Part of a small language model's weights: local attention windows.
Each number is 50 + 15 x the weight over its row's rms, rounded and kept within 0 to 99. Layers, rows and columns count from 0. The size before them is the row's rms in percent of the matrix's.

# layer 9 attention key, 320x320, rms 0.0911, rows 0-172, columns 280-319
085:65 40 58 50 44 75 49 57 34 28 62 58 65 47 67 37 30 19 80 67 39 62 43 40 39 40 64 51 79 56 45 60 28 73 59 35 72 50 48 53
105:36 42 42 81 48 54 88 52 21 58 56 34 11 63 31 53 40 61 40 59 27 40 57 63 17 35 58 51 63 51 57 68 36 37 74 41 72 46 49 52
093:56 55 47 52 46 64 34 47 53 66 68 66 64 51 45 51 54 68 56 44 72 42 28 58 52 67 43 25 30 56 57 45 44 51 32 45 43 39 35 38
095:19 49 49 60 58 66 68 94 39 46 62 60 21 36 34 66 53 31 49 60 51 54 45 33 40 68 50 54 74 58 67 40 25 53 37 61 73 58 47 35
090:80 55 48 47 49 30 47 50 42 48 23 56 61 32 48 62 55 43 41 35 54 46 43 29 42 40 42 39 23 61 30 64 75 94 53 37 58 69 56 62
108:53 37 57 53 65 35 14 27 67 68 50 51 64 42 51 52 39 71 49 26 44 52 38 66 72 62 44 45 28 53 51 65 83 56 61 54 42 30 65 40
099:34 12 50 35 44 68 73 79 26 49 40 58 45 74 49 63 54 42 65 75 41 50 77 39 42 53 60 61 87 74 62 74 52 51 51 38 69 57 60 28
098:38 33 28 50 36 74 59 67 60 52 59 52 42 36 55 21 44 59 63 61 24 32 65 42 61 58 52 60 77 47 73 72 36 23 70 57 44 78 61 34
096:35 56 27 55 44 56 76 57 80 42 39 63 56 37 44 49 55 51 66 35 37 35 51 56 56 48 50 38 43 40 48 65 64 55 59 32 34 77 47 60
111:68 56 48 74 52 92 66 63 46 59 45 56 42 60 61 63 35 53 51 72 24 52 51 52 49 53 48 42 51 54 56 58 39 33 41 39 60 61 34 29
097:44 61 57 55 46 71 42 39 44 62 46 53 34 55 67 61 50 53 82 73 40 77 34 57 56 18 21 63 38 53 55 70 50 47 23 60 69 42 31 65
100:40 30 26 54 41 41 44 62 40 76 41 49 00 47 66 47 59 57 59 37 98 51 63 70 11 64 72 54 34 65 40 43 36 32 56 50 51 52 47 52
101:60 58 43 73 42 85 58 40 54 69 48 42 86 43 70 37 54 67 56 09 46 32 54 42 69 46 45 66 58 43 32 53 21 45 43 67 34 47 42 58
102:40 46 51 64 52 60 64 64 57 54 61 50 41 63 29 46 73 31 45 53 52 35 60 67 42 29 53 81 58 46 54 57 39 26 80 69 35 49 51 35
097:25 43 79 33 39 32 35 66 55 38 52 41 30 46 52 59 57 44 32 64 46 73 53 56 36 66 28 27 52 44 51 75 64 64 42 17 27 78 48 60
103:41 59 78 71 57 26 37 41 81 67 53 42 46 26 75 53 52 63 84 41 56 47 30 29 26 78 51 51 66 64 28 42 44 53 64 63 60 35 60 39
100:15 43 39 88 53 79 47 68 58 71 62 33 43 45 45 56 52 39 46 19 23 67 58 37 47 51 49 32 53 63 35 56 22 61 45 38 93 28 44 42
098:45 53 46 49 85 38 43 45 68 54 29 36 56 61 15 57 55 62 44 43 43 34 57 41 42 47 73 31 56 55 57 81 77 49 59 52 55 55 45 48
095:30 53 78 46 72 48 46 64 70 46 39 63 39 45 64 49 31 59 57 38 64 49 50 57 46 40 57 46 59 22 34 45 40 51 47 10 73 62 42 35
097:40 38 47 53 54 51 33 34 39 30 64 46 50 57 48 58 69 36 39 81 28 67 43 36 76 33 44 64 80 29 97 27 61 66 65 40 59 25 46 48
096:42 60 39 77 40 71 63 51 45 59 44 62 45 42 41 62 42 63 29 44 57 27 57 45 65 76 35 59 33 58 63 47 39 45 55 51 47 33 50 64
098:65 47 52 36 36 57 39 40 59 50 23 40 72 49 48 67 34 41 37 39 56 46 60 37 32 55 37 49 52 57 33 70 18 49 40 39 50 34 62 75
101:54 58 59 63 61 65 50 56 47 36 45 77 38 55 45 47 41 64 61 54 57 61 58 57 54 62 23 60 78 64 43 75 50 56 40 61 48 60 32 24
103:48 43 84 63 47 33 55 22 68 51 27 42 47 58 59 54 38 52 49 45 41 47 19 61 41 36 60 57 36 53 45 53 56 60 46 29 41 34 50 84
100:45 32 47 44 62 55 38 59 52 37 62 56 50 42 39 35 35 63 35 32 29 54 33 37 48 54 49 76 41 24 67 74 14 52 46 23 52 36 47 39
104:50 46 52 42 10 23 36 75 39 75 55 67 37 28 40 28 80 40 80 46 55 41 58 54 55 53 44 63 36 47 48 46 30 70 48 79 76 87 75 76
105:45 45 59 70 22 38 48 60 64 72 52 63 55 36 76 42 55 46 33 34 70 37 58 50 57 53 64 27 38 56 48 36 27 43 67 62 58 91 82 81
094:60 58 52 42 68 44 55 37 75 49 29 46 71 25 54 32 40 76 33 45 47 52 46 57 68 71 69 44 51 30 25 42 56 52 44 47 32 48 56 37
097:43 51 57 46 64 67 68 55 68 69 43 62 53 54 79 62 26 67 68 53 50 42 60 55 65 50 40 58 16 63 29 49 60 39 64 58 46 30 76 82
097:57 07 34 46 43 24 44 27 51 61 49 31 59 33 48 46 70 21 52 37 50 35 32 49 46 55 47 73 36 60 40 63 42 38 77 31 40 62 49 61
097:36 37 99 45 24 61 40 66 45 43 39 38 44 33 42 49 33 34 19 64 36 50 67 52 35 82 44 52 45 64 62 71 60 61 62 14 63 35 58 30
101:49 69 47 56 58 28 43 45 42 57 45 28 63 44 43 73 56 30 56 31 57 60 58 56 48 51 33 63 37 41 63 82 53 32 52 73 42 43 40 42
103:71 22 68 37 59 69 76 52 17 19 28 38 47 60 38 46 38 59 56 64 58 72 21 63 26 49 56 50 52 42 38 57 35 38 67 64 49 37 41 44
095:49 36 38 49 37 34 38 37 55 55 56 74 45 61 60 30 46 53 25 62 48 24 64 33 33 67 45 29 72 50 48 43 51 44 53 62 52 39 73 52
101:47 47 67 41 53 42 63 48 89 34 73 39 88 62 25 47 57 52 35 28 67 37 51 36 52 39 61 57 40 31 52 69 36 43 54 60 57 50 26 59
102:43 44 37 32 61 29 59 08 72 37 69 59 24 39 76 64 29 55 43 37 33 42 50 34 26 41 34 32 54 52 65 62 40 46 66 48 43 53 68 21
098:51 82 58 43 56 59 04 59 80 48 56 39 58 53 56 38 57 52 26 66 82 64 64 63 77 52 71 51 71 69 34 62 50 66 54 26 56 57 49 56
095:37 59 60 61 21 81 36 44 75 64 64 52 42 55 44 51 36 64 00 58 52 40 64 61 59 27 57 74 63 54 55 55 65 54 44 76 49 23 79 36
096:17 45 70 45 32 33 53 69 56 68 72 79 60 48 38 33 55 65 54 53 41 72 62 52 63 55 70 65 84 45 19 50 54 60 45 41 33 36 70 39
099:46 39 38 51 26 38 54 45 60 19 47 74 45 33 57 66 65 39 49 31 35 68 51 44 33 56 15 53 55 39 60 46 60 42 76 51 49 67 41 50
094:45 47 54 71 45 66 57 56 40 29 66 31 26 68 55 44 49 50 54 44 46 31 69 65 39 41 22 63 31 68 51 32 68 60 54 26 61 71 46 56
095:55 82 50 82 65 42 47 50 78 71 42 47 27 55 50 43 53 27 42 74 52 58 65 38 45 59 52 50 58 56 24 70 58 39 68 44 31 54 36 38
097:42 78 38 67 52 57 60 41 79 32 58 29 31 67 51 59 44 44 54 46 55 55 44 62 40 23 56 49 48 58 43 64 68 53 39 53 34 59 56 75
088:44 79 90 50 53 42 50 61 52 60 59 38 56 50 47 44 70 62 43 65 45 35 27 38 30 52 40 67 47 43 49 29 59 38 66 67 68 50 41 75
096:61 56 72 42 19 72 49 32 66 54 53 64 68 35 45 38 48 77 64 89 31 34 90 50 26 52 56 36 21 46 66 34 45 72 51 41 56 36 47 42
095:44 16 30 50 42 55 40 61 31 61 72 54 47 53 88 60 52 41 46 66 34 65 18 20 46 58 52 51 63 46 44 44 55 44 73 40 59 76 31 58
101:61 40 32 59 17 41 50 64 67 52 43 73 34 33 30 32 27 83 85 60 65 44 38 61 29 29 28 62 58 68 34 48 72 54 31 40 48 73 43 28
097:67 50 66 38 16 32 52 49 44 84 39 28 32 39 47 36 68 48 46 74 82 37 44 39 40 68 46 37 57 16 51 64 57 82 62 49 44 27 70 62
096:38 44 28 52 81 38 62 68 28 32 34 65 50 71 36 49 45 54 59 64 57 55 34 74 55 27 64 72 55 48 44 43 52 02 58 58 55 31 64 54
099:41 41 49 50 54 49 17 47 62 38 50 29 60 40 41 48 43 23 48 51 46 55 63 17 60 46 66 24 48 34 85 44 49 31 41 59 48 64 56 58
098:33 41 70 68 38 67 46 80 39 46 43 64 29 63 33 69 68 77 26 42 63 60 64 59 42 53 43 30 60 41 28 72 51 60 83 42 46 49 56 43
101:72 35 54 38 41 49 39 70 42 56 60 55 73 65 72 24 67 45 44 53 32 69 60 59 45 27 32 20 62 30 43 78 42 47 37 83 52 48 43 36
093:46 69 25 61 43 43 74 39 13 25 49 59 47 69 28 56 52 36 46 38 23 81 58 55 59 69 53 55 37 53 47 35 34 68 52 29 39 62 32 75
097:43 68 67 38 79 64 25 52 58 56 36 61 32 56 36 64 56 67 62 35 53 52 23 75 58 42 52 36 47 46 35 48 76 68 56 48 65 42 22 70
099:62 63 40 42 61 39 63 45 54 46 41 31 61 50 57 73 41 59 26 56 19 12 43 70 56 42 51 62 85 50 24 72 41 53 40 56 40 47 77 60
098:77 40 41 43 62 69 33 52 77 44 48 81 53 50 55 24 42 52 51 47 63 52 72 37 56 25 60 31 21 68 48 69 18 31 55 48 38 55 47 23
098:51 46 40 36 46 58 24 37 38 34 38 61 64 65 47 73 58 62 44 63 55 46 68 57 64 56 49 44 22 71 63 99 45 59 59 60 77 35 20 55
097:51 41 64 36 40 70 27 38 39 27 30 45 58 78 61 50 36 42 97 65 43 34 67 48 51 33 48 55 51 46 19 87 45 38 38 39 37 47 32 72
103:43 25 96 49 38 57 50 48 51 44 22 40 66 42 51 44 55 58 53 31 57 42 75 54 58 10 72 51 61 53 33 86 37 61 71 39 42 56 73 51
098:78 40 36 62 63 41 40 79 58 62 27 39 59 55 67 41 59 41 53 35 46 43 34 60 73 43 50 42 45 49 63 24 35 31 35 14 58 94 42 48
096:30 53 82 50 39 48 57 53 33 56 29 37 28 39 62 67 74 47 50 78 58 43 63 66 49 44 66 55 51 40 45 50 48 28 53 40 49 78 61 62
097:26 60 52 51 70 44 50 43 55 50 25 54 61 60 41 56 28 56 47 46 63 76 51 47 59 48 74 53 56 67 67 32 41 54 45 50 68 58 40 57
100:54 56 55 76 63 75 40 41 48 19 34 46 87 28 61 42 31 68 67 54 39 85 59 61 61 47 63 17 38 44 24 50 60 46 50 48 39 58 67 68
095:43 50 51 64 35 75 44 43 48 38 57 16 48 50 47 53 41 18 39 99 65 40 73 70 68 48 44 62 72 50 63 39 40 65 73 60 30 55 55 19
069:57 46 46 38 59 96 56 61 52 18 37 38 63 51 45 62 56 83 32 42 47 58 36 29 56 25 46 19 44 51 37 20 52 23 65 63 30 65 49 71
086:48 38 67 34 74 51 59 67 49 35 73 49 41 43 45 50 57 47 61 70 41 41 66 51 23 30 69 28 73 57 49 68 20 59 43 55 53 45 58 53
086:68 76 46 60 47 48 34 45 27 70 52 53 50 45 66 43 65 55 69 42 64 33 34 52 67 83 44 42 34 39 61 33 63 51 63 54 26 51 29 36
080:65 36 51 27 77 69 42 52 52 27 46 19 17 35 40 63 66 64 52 34 73 30 34 44 23 53 45 69 73 49 50 70 18 35 76 17 37 51 70 58
082:43 49 64 33 34 32 42 47 58 49 45 57 57 38 47 39 15 61 85 27 45 39 65 42 80 33 70 43 66 49 70 98 68 55 65 45 71 48 40 37
119:54 74 31 58 23 52 40 57 54 59 47 64 82 44 58 30 40 59 44 49 33 35 39 53 67 45 35 40 33 41 39 35 99 36 29 63 49 43 43 27
099:37 74 26 44 67 39 27 46 57 61 33 37 97 37 60 42 59 66 52 44 47 60 51 38 68 56 69 69 37 46 45 36 73 48 44 78 52 31 50 36
126:51 75 38 35 18 55 41 42 62 45 51 59 50 23 56 37 55 57 47 36 56 23 27 44 66 43 49 58 32 62 61 47 75 35 30 69 34 31 30 36
115:82 54 66 53 26 54 48 48 33 58 46 56 70 24 38 27 51 69 52 44 54 44 38 38 45 44 40 18 49 35 24 45 48 44 30 33 67 48 68 77
117:72 46 54 59 31 63 30 41 37 46 54 54 14 54 49 50 54 45 32 48 54 54 37 60 37 62 25 64 74 43 32 38 39 42 66 39 50 86 51 73
110:68 39 63 43 56 36 52 54 55 63 53 65 53 54 48 62 23 44 38 48 53 14 26 33 11 33 28 23 64 57 41 46 44 62 51 76 30 46 53 26
092:36 70 41 39 69 48 43 32 68 64 61 53 57 41 52 43 26 36 48 57 28 66 25 62 61 54 31 44 30 24 35 21 39 35 14 44 33 44 42 48
091:47 55 61 68 62 59 51 54 71 59 62 67 47 24 71 55 73 73 61 52 40 15 43 27 45 52 65 58 66 38 53 32 62 52 28 45 54 48 75 63
100:55 51 62 25 64 38 42 14 46 67 34 60 52 30 39 70 34 66 49 56 52 55 64 57 42 55 41 09 34 40 70 49 75 43 49 29 59 36 44 61
096:52 72 43 32 43 55 28 39 36 60 62 32 51 47 42 82 69 38 38 48 53 81 47 40 50 65 61 46 46 60 47 31 36 34 71 79 22 49 50 61
099:49 49 50 40 69 78 50 42 51 57 20 78 51 44 78 56 40 48 47 43 65 63 62 57 61 65 65 65 50 60 36 38 81 24 65 55 52 41 35 47
103:54 51 31 44 34 30 53 43 72 72 34 46 46 91 56 76 34 61 30 63 49 48 79 41 65 78 58 55 54 41 38 41 53 35 68 30 45 19 50 44
102:51 56 48 41 67 64 28 40 75 40 65 80 36 46 54 40 85 45 64 44 58 38 41 53 40 39 65 50 53 43 53 48 63 09 70 51 52 52 42 28
107:69 46 23 22 39 38 40 46 44 52 59 46 52 51 55 63 42 28 45 46 48 71 55 30 30 62 53 52 40 51 45 54 49 41 61 71 32 53 61 59
105:52 60 51 36 51 49 61 47 30 84 25 69 67 53 71 33 55 37 61 54 52 37 55 64 62 52 27 58 29 66 38 34 45 45 36 78 69 26 64 65
100:41 54 40 74 46 29 89 40 52 40 74 46 82 52 57 55 61 27 41 78 39 32 56 55 34 57 53 55 35 68 63 48 40 42 28 41 38 30 55 54
091:31 43 62 55 47 32 59 57 51 51 54 59 51 58 61 76 50 34 35 37 49 72 07 49 64 40 60 28 44 50 33 54 28 46 17 57 67 69 64 81
103:71 32 28 60 50 39 44 87 47 30 55 56 33 62 49 69 70 63 61 42 44 45 77 50 56 48 30 45 53 30 66 53 56 54 51 38 46 24 51 29
100:48 62 49 52 28 54 24 53 51 44 50 73 49 28 52 65 45 45 56 53 73 70 22 54 42 72 47 36 47 62 47 51 62 45 51 47 69 50 45 51
101:48 38 38 46 28 32 53 48 50 57 61 46 60 63 71 68 35 50 43 66 71 47 51 52 50 51 34 46 31 38 73 66 57 39 48 64 26 64 56 45
099:53 48 86 49 47 48 27 53 53 40 65 49 52 28 62 74 54 49 56 55 38 49 39 39 45 26 12 59 73 59 43 23 57 38 34 39 33 48 79 58
099:59 50 48 57 42 54 51 75 33 67 37 62 43 51 32 74 72 33 46 49 36 36 54 42 41 46 49 39 61 45 24 28 68 49 55 64 52 28 34 43
103:34 38 28 52 70 26 74 65 33 29 42 46 38 47 72 79 39 43 59 38 59 62 31 45 36 67 51 52 53 38 59 47 45 26 39 49 61 50 45 16
098:66 60 54 48 72 48 38 48 14 33 37 51 62 41 32 67 58 52 68 69 23 48 46 50 53 30 37 47 50 58 37 64 29 41 54 57 48 43 81 49
106:46 45 73 42 49 38 38 51 64 46 62 67 46 58 58 67 57 36 57 06 47 50 80 23 48 27 44 29 32 25 52 31 53 55 52 58 66 55 64 43
099:34 29 42 42 30 35 76 54 94 25 38 30 40 42 67 39 66 21 72 42 49 38 53 42 74 52 53 33 61 50 56 65 37 61 21 64 50 34 32 53
101:12 36 45 03 56 81 66 54 62 41 42 58 58 36 41 27 50 66 57 53 40 28 33 24 60 34 58 28 49 72 33 58 72 54 12 34 51 34 51 72
103:60 20 48 56 51 55 56 30 72 40 48 70 66 32 54 43 58 19 36 79 70 49 62 79 31 68 59 75 61 29 49 24 54 30 74 41 49 59 31 45
103:27 23 51 74 27 38 34 28 20 42 73 60 19 48 58 44 68 26 39 51 43 72 49 39 44 84 26 55 39 41 76 49 50 46 36 53 23 78 39 77
098:50 54 27 37 25 32 39 07 53 57 64 62 54 30 41 48 32 42 35 49 59 36 28 50 67 54 61 30 38 94 58 85 82 64 56 39 35 50 66 67
096:63 60 37 60 22 53 56 34 42 70 45 40 80 50 66 31 58 45 36 73 55 20 51 55 53 51 55 27 45 62 39 57 49 42 61 45 78 53 58 42
102:29 55 49 32 61 23 44 32 44 49 56 54 63 38 45 64 56 32 79 33 60 37 42 67 58 13 43 24 24 51 54 58 47 40 23 72 59 30 50 36
101:46 48 53 45 73 64 58 26 52 68 39 66 32 54 44 69 53 44 73 46 75 52 77 24 85 37 39 12 08 59 26 48 59 65 31 60 43 39 53 49
099:60 58 38 55 59 71 49 33 36 42 39 42 59 19 61 60 46 17 66 63 28 66 65 60 52 48 38 53 47 61 57 53 64 36 64 73 48 59 54 47
100:61 49 35 33 18 42 63 52 50 23 47 52 32 55 64 52 87 29 76 57 76 50 72 43 49 88 51 46 26 39 21 36 67 70 50 23 34 65 63 62
112:42 70 33 48 52 32 50 40 44 62 34 49 40 42 36 38 63 46 45 57 39 53 57 41 64 65 47 50 50 53 61 47 20 42 34 46 59 38 56 58
106:53 15 22 51 70 31 49 77 47 32 39 51 60 77 61 61 63 56 57 59 52 58 63 70 70 62 46 39 51 54 65 30 59 46 53 39 60 23 37 53
106:42 44 63 46 69 53 39 59 12 43 52 46 58 54 33 60 77 56 53 48 19 31 53 39 60 64 69 61 54 49 38 46 49 49 34 31 58 29 71 38
102:49 55 50 39 31 42 54 51 58 68 67 58 41 46 72 45 76 52 64 54 47 73 32 63 63 59 54 45 59 58 57 19 50 52 59 76 30 53 37 34
108:50 58 22 52 61 44 46 50 39 52 48 87 36 48 33 50 58 44 33 46 54 56 63 31 38 40 40 38 24 20 62 45 53 35 75 23 47 68 61 47
107:55 39 57 46 49 66 49 22 64 45 68 68 59 52 34 63 62 40 56 63 44 61 40 53 73 24 48 33 55 57 50 34 55 69 40 39 24 59 64 44
102:15 47 58 42 46 54 45 57 60 34 67 85 42 75 27 68 69 64 45 37 53 44 66 52 63 63 52 64 55 64 62 46 61 60 68 87 54 64 51 68
099:41 54 35 68 48 54 47 52 21 48 23 71 19 69 34 93 41 40 43 48 31 61 35 57 30 48 46 73 58 80 63 55 56 36 53 36 31 66 46 89
098:47 27 53 48 69 31 52 75 66 44 55 56 37 65 38 46 67 41 62 21 52 74 59 54 42 80 53 67 70 59 43 34 23 65 67 55 35 52 51 63
102:50 35 41 56 54 62 63 26 40 73 66 43 63 56 42 57 29 50 60 43 64 35 51 51 51 43 73 52 58 62 54 36 48 45 35 37 33 46 59 55
104:48 35 46 27 43 41 62 63 39 63 31 44 64 51 64 43 72 59 37 53 53 62 49 51 52 49 52 81 45 39 61 54 40 44 84 54 51 68 49 44
100:59 57 44 36 33 43 47 60 79 41 35 67 54 35 66 52 42 62 43 65 58 13 61 56 52 84 52 66 53 32 79 87 50 53 54 50 25 50 21 30
097:51 65 38 60 25 30 54 20 64 48 59 32 67 33 41 59 50 90 58 54 60 43 36 31 76 54 46 82 59 47 36 22 60 49 45 48 54 73 53 50
099:21 57 67 74 57 32 52 45 47 79 42 64 56 56 76 33 51 51 60 51 69 56 70 43 53 89 47 61 77 40 53 39 71 34 48 50 38 30 56 52
094:62 60 56 54 66 60 22 46 61 68 62 50 43 41 54 64 69 69 55 25 30 37 77 33 48 64 47 53 69 66 45 81 46 60 33 66 41 59 42 49
101:47 74 40 35 62 26 24 24 60 63 45 87 29 62 32 64 43 30 23 72 78 47 62 51 26 53 77 52 71 19 65 40 46 71 34 63 63 41 61 63
097:38 52 38 42 42 74 60 67 45 41 48 52 35 66 34 22 54 49 58 53 21 30 64 58 41 38 49 58 62 53 49 66 53 30 51 47 54 38 48 34
111:55 64 45 56 60 72 45 22 45 58 51 58 46 59 59 29 51 72 42 48 55 44 30 54 74 64 61 48 64 26 44 45 27 27 22 28 39 18 42 39
102:25 66 36 59 61 53 45 60 65 45 14 31 57 41 66 50 52 44 52 25 60 67 67 49 58 90 51 50 58 56 47 42 77 68 71 48 47 51 20 34
101:55 31 85 33 56 72 37 48 65 35 77 28 55 92 62 53 48 57 37 72 52 55 54 41 42 57 60 31 34 37 38 36 46 48 60 55 70 29 27 61
102:41 47 51 48 44 51 40 70 58 33 62 21 61 60 73 56 40 68 38 25 42 41 67 56 60 48 73 31 32 66 38 69 57 46 36 29 65 62 52 87
102:48 33 46 39 74 49 62 60 58 68 63 31 61 31 64 66 42 45 41 75 52 46 32 62 56 45 61 50 06 47 40 62 51 59 54 27 68 54 58 52
102:25 58 40 42 51 46 48 90 40 34 51 53 51 56 28 59 79 47 79 58 61 47 60 74 74 62 48 66 24 28 58 58 29 45 49 81 48 29 70 74
102:60 43 47 79 65 53 74 36 67 47 49 43 64 33 40 35 45 39 36 59 45 62 34 57 53 49 61 36 45 25 44 42 43 64 55 15 64 49 44 70
083:60 45 48 49 79 33 73 34 36 46 73 39 72 39 51 50 46 56 58 33 54 65 69 46 25 53 31 29 46 46 40 49 53 60 54 11 38 77 70 83
080:25 63 24 55 60 54 54 51 69 82 63 58 54 36 32 49 53 46 34 71 41 44 70 44 55 36 45 66 63 53 79 48 50 38 31 53 52 54 71 36
083:61 34 49 32 59 58 62 46 48 26 54 77 23 25 35 75 41 49 43 23 46 48 40 37 63 34 62 42 49 33 25 26 61 51 60 37 62 41 82 62
079:32 31 37 49 68 57 50 52 60 49 58 55 59 60 44 30 35 43 54 66 76 60 67 62 36 71 44 34 32 76 47 43 66 29 78 52 54 58 44 39
095:31 44 57 58 71 40 36 35 42 67 63 26 63 70 51 67 78 87 61 22 62 67 49 53 33 38 66 67 54 50 58 59 37 47 65 75 87 72 66 74
072:53 76 38 57 52 52 27 59 51 01 28 42 82 56 47 56 81 66 22 61 28 76 56 36 47 48 79 16 31 46 59 61 66 43 59 53 61 25 62 38
102:36 43 72 48 64 41 35 63 50 54 51 75 51 63 09 50 59 31 38 58 51 56 72 45 43 52 60 68 70 66 33 62 54 20 75 60 59 57 71 55
093:35 66 54 35 73 15 26 65 86 38 21 63 61 63 56 34 67 72 45 36 57 46 75 36 42 61 56 59 72 30 29 56 38 66 48 52 51 67 63 33
098:29 50 59 75 68 37 53 54 34 41 50 55 58 40 57 75 59 66 74 20 78 37 53 53 45 48 50 57 77 40 33 52 17 51 50 61 72 47 56 39
117:49 42 44 37 47 77 50 53 39 40 51 52 15 43 31 35 55 55 56 65 41 37 51 49 41 68 63 47 58 55 82 63 37 41 44 62 55 64 73 58
104:54 84 48 49 38 54 52 53 82 45 63 41 32 90 66 43 57 26 52 49 67 27 79 51 40 48 54 61 29 73 41 48 33 44 77 43 40 72 32 65
103:55 65 69 65 58 52 64 37 54 64 52 45 36 46 51 39 55 62 28 54 62 27 39 50 80 31 63 50 47 37 35 53 46 48 40 43 59 31 39 90
111:60 52 60 27 41 38 52 58 54 63 39 36 32 51 63 73 69 56 50 53 60 41 41 38 74 48 43 64 41 71 55 52 36 54 50 55 76 51 36 36
102:37 31 71 77 56 51 25 40 51 72 43 27 48 32 51 44 29 65 63 46 55 41 45 34 31 57 74 52 57 42 33 36 68 45 44 38 58 55 55 64
107:25 26 60 74 74 69 57 45 59 33 42 34 54 56 58 43 46 69 32 53 21 55 48 56 63 37 61 39 20 63 47 51 62 60 59 10 59 31 55 56
103:16 66 45 49 11 72 57 36 62 33 33 76 47 36 35 52 58 49 59 54 53 40 36 61 30 49 63 42 71 64 50 32 29 64 29 23 41 58 38 48
094:34 21 54 36 26 41 57 39 42 42 59 57 37 59 48 55 43 25 47 33 77 28 29 61 43 41 67 34 69 75 57 60 60 61 84 52 48 44 50 25
105:25 15 35 38 52 72 29 46 47 28 45 54 62 82 57 51 86 52 65 55 51 77 46 46 49 45 49 69 26 69 59 49 42 57 57 52 64 58 41 44
098:36 46 44 66 46 68 40 49 37 53 45 52 58 56 50 32 50 54 43 65 34 79 69 73 49 45 55 24 44 44 55 19 24 77 38 68 49 56 50 45
103:30 61 58 93 77 40 33 38 49 65 45 25 57 67 59 41 44 30 25 36 54 89 64 54 37 56 43 65 56 83 50 39 36 34 51 69 68 67 78 64
105:47 47 47 44 71 44 69 46 77 57 44 32 41 70 62 36 28 35 56 53 46 37 32 53 21 56 34 45 78 60 42 31 24 30 43 58 40 37 45 56
104:46 40 54 56 45 82 52 52 30 34 28 50 32 63 51 45 41 64 71 60 78 17 40 46 38 30 41 39 50 33 52 80 50 49 59 51 59 43 46 57
099:45 80 42 68 57 57 39 31 42 33 51 34 60 65 55 54 48 61 42 56 79 32 46 31 62 37 37 63 61 40 63 61 19 56 43 41 48 43 37 33
099:35 54 38 40 45 75 35 40 35 56 53 64 58 22 51 50 36 27 46 43 58 52 48 54 38 31 59 47 40 61 64 43 36 58 58 44 54 77 57 31
104:47 62 55 87 60 30 53 42 67 47 32 32 46 75 47 32 50 41 45 39 78 67 13 37 49 45 50 50 71 28 53 64 38 62 67 60 77 65 61 48
096:71 54 43 32 33 78 48 47 20 77 71 51 14 66 57 39 40 22 45 99 76 33 55 43 66 41 46 38 60 49 50 48 68 38 57 17 40 62 42 73
103:38 57 80 43 39 43 34 50 45 56 73 29 65 43 32 49 40 53 73 43 42 56 54 34 45 45 49 51 49 45 57 32 60 74 22 49 55 44 41 53
095:23 58 52 69 40 39 59 49 65 79 58 58 46 47 27 55 36 46 25 59 54 54 30 45 37 29 41 63 49 46 45 60 43 66 55 49 62 57 51 61
105:74 33 66 45 31 61 61 61 60 63 69 46 65 60 65 57 57 31 46 50 77 29 53 66 64 83 52 55 48 19 50 70 61 32 57 56 74 30 40 46
100:66 65 71 50 54 44 59 68 42 70 44 29 25 63 71 76 47 60 43 17 59 73 50 50 65 39 33 37 50 36 44 53 49 57 35 46 58 22 65 63
103:56 42 64 66 63 60 51 55 51 57 44 63 49 23 24 42 65 59 64 45 59 37 46 47 28 44 33 45 49 50 32 43 57 59 61 46 82 44 44 43
104:44 54 46 74 57 46 41 47 12 64 52 57 46 44 38 57 63 39 18 19 46 48 33 58 44 40 42 68 75 78 73 55 52 55 37 37 61 63 74 48
099:33 44 58 57 68 25 32 55 41 65 56 50 68 63 40 56 70 37 45 43 87 34 48 59 79 68 27 54 49 36 46 01 43 44 61 57 53 66 54 20
106:27 56 39 39 79 34 55 57 25 39 49 36 48 68 47 48 49 53 82 66 39 60 56 40 40 30 34 82 66 51 54 54 54 60 72 70 48 58 53 80
098:26 51 56 22 69 55 57 46 48 53 23 23 50 67 46 34 53 68 39 53 37 51 80 51 47 48 48 51 42 72 57 19 41 90 48 36 39 41 59 58
107:22 45 28 37 56 53 43 74 32 53 83 49 43 60 54 69 47 34 59 52 62 21 58 65 51 45 39 61 39 31 59 71 48 36 45 22 53 77 36 68
098:68 69 31 39 49 38 38 50 63 40 44 39 48 63 36 54 59 68 65 68 55 33 38 40 55 64 39 49 57 85 32 27 39 29 14 53 35 39 75 65
103:62 20 20 76 35 59 58 29 23 46 47 44 43 57 53 43 38 37 73 48 47 36 62 38 50 60 38 48 59 70 33 56 46 36 29 43 42 51 50 71
100:44 72 69 49 51 38 48 64 49 24 49 42 43 50 42 50 40 50 33 64 33 46 59 51 44 43 63 30 49 45 53 58 42 45 52 27 58 64 49 14
105:45 71 49 28 64 55 75 41 58 33 50 58 68 32 44 29 93 39 68 52 76 40 84 58 70 52 44 57 38 38 56 47 49 31 96 64 55 22 17 48
102:62 65 43 34 68 51 68 39 44 51 33 55 28 56 52 33 68 61 59 39 49 67 67 47 68 52 31 47 53 40 13 35 72 61 59 53 01 40 59 37
098:53 62 60 57 79 53 70 62 42 53 47 32 50 34 59 33 71 34 54 59 50 69 59 81 24 57 47 34 52 56 42 52 41 53 52 58 45 46 26 38
097:39 85 59 60 74 51 37 42 51 37 59 69 77 69 77 57 56 63 70 63 36 58 32 37 57 52 62 34 59 60 30 42 62 51 50 76 53 54 38 46
110:61 34 51 32 50 56 55 50 67 24 46 48 62 65 51 74 57 57 35 73 34 56 42 38 36 66 50 63 78 45 34 32 76 34 47 65 41 72 93 34
109:29 71 57 61 39 59 51 45 62 46 50 46 38 80 34 74 35 47 47 47 56 51 61 66 36 41 32 70 66 71 31 63 64 28 75 32 50 44 12 48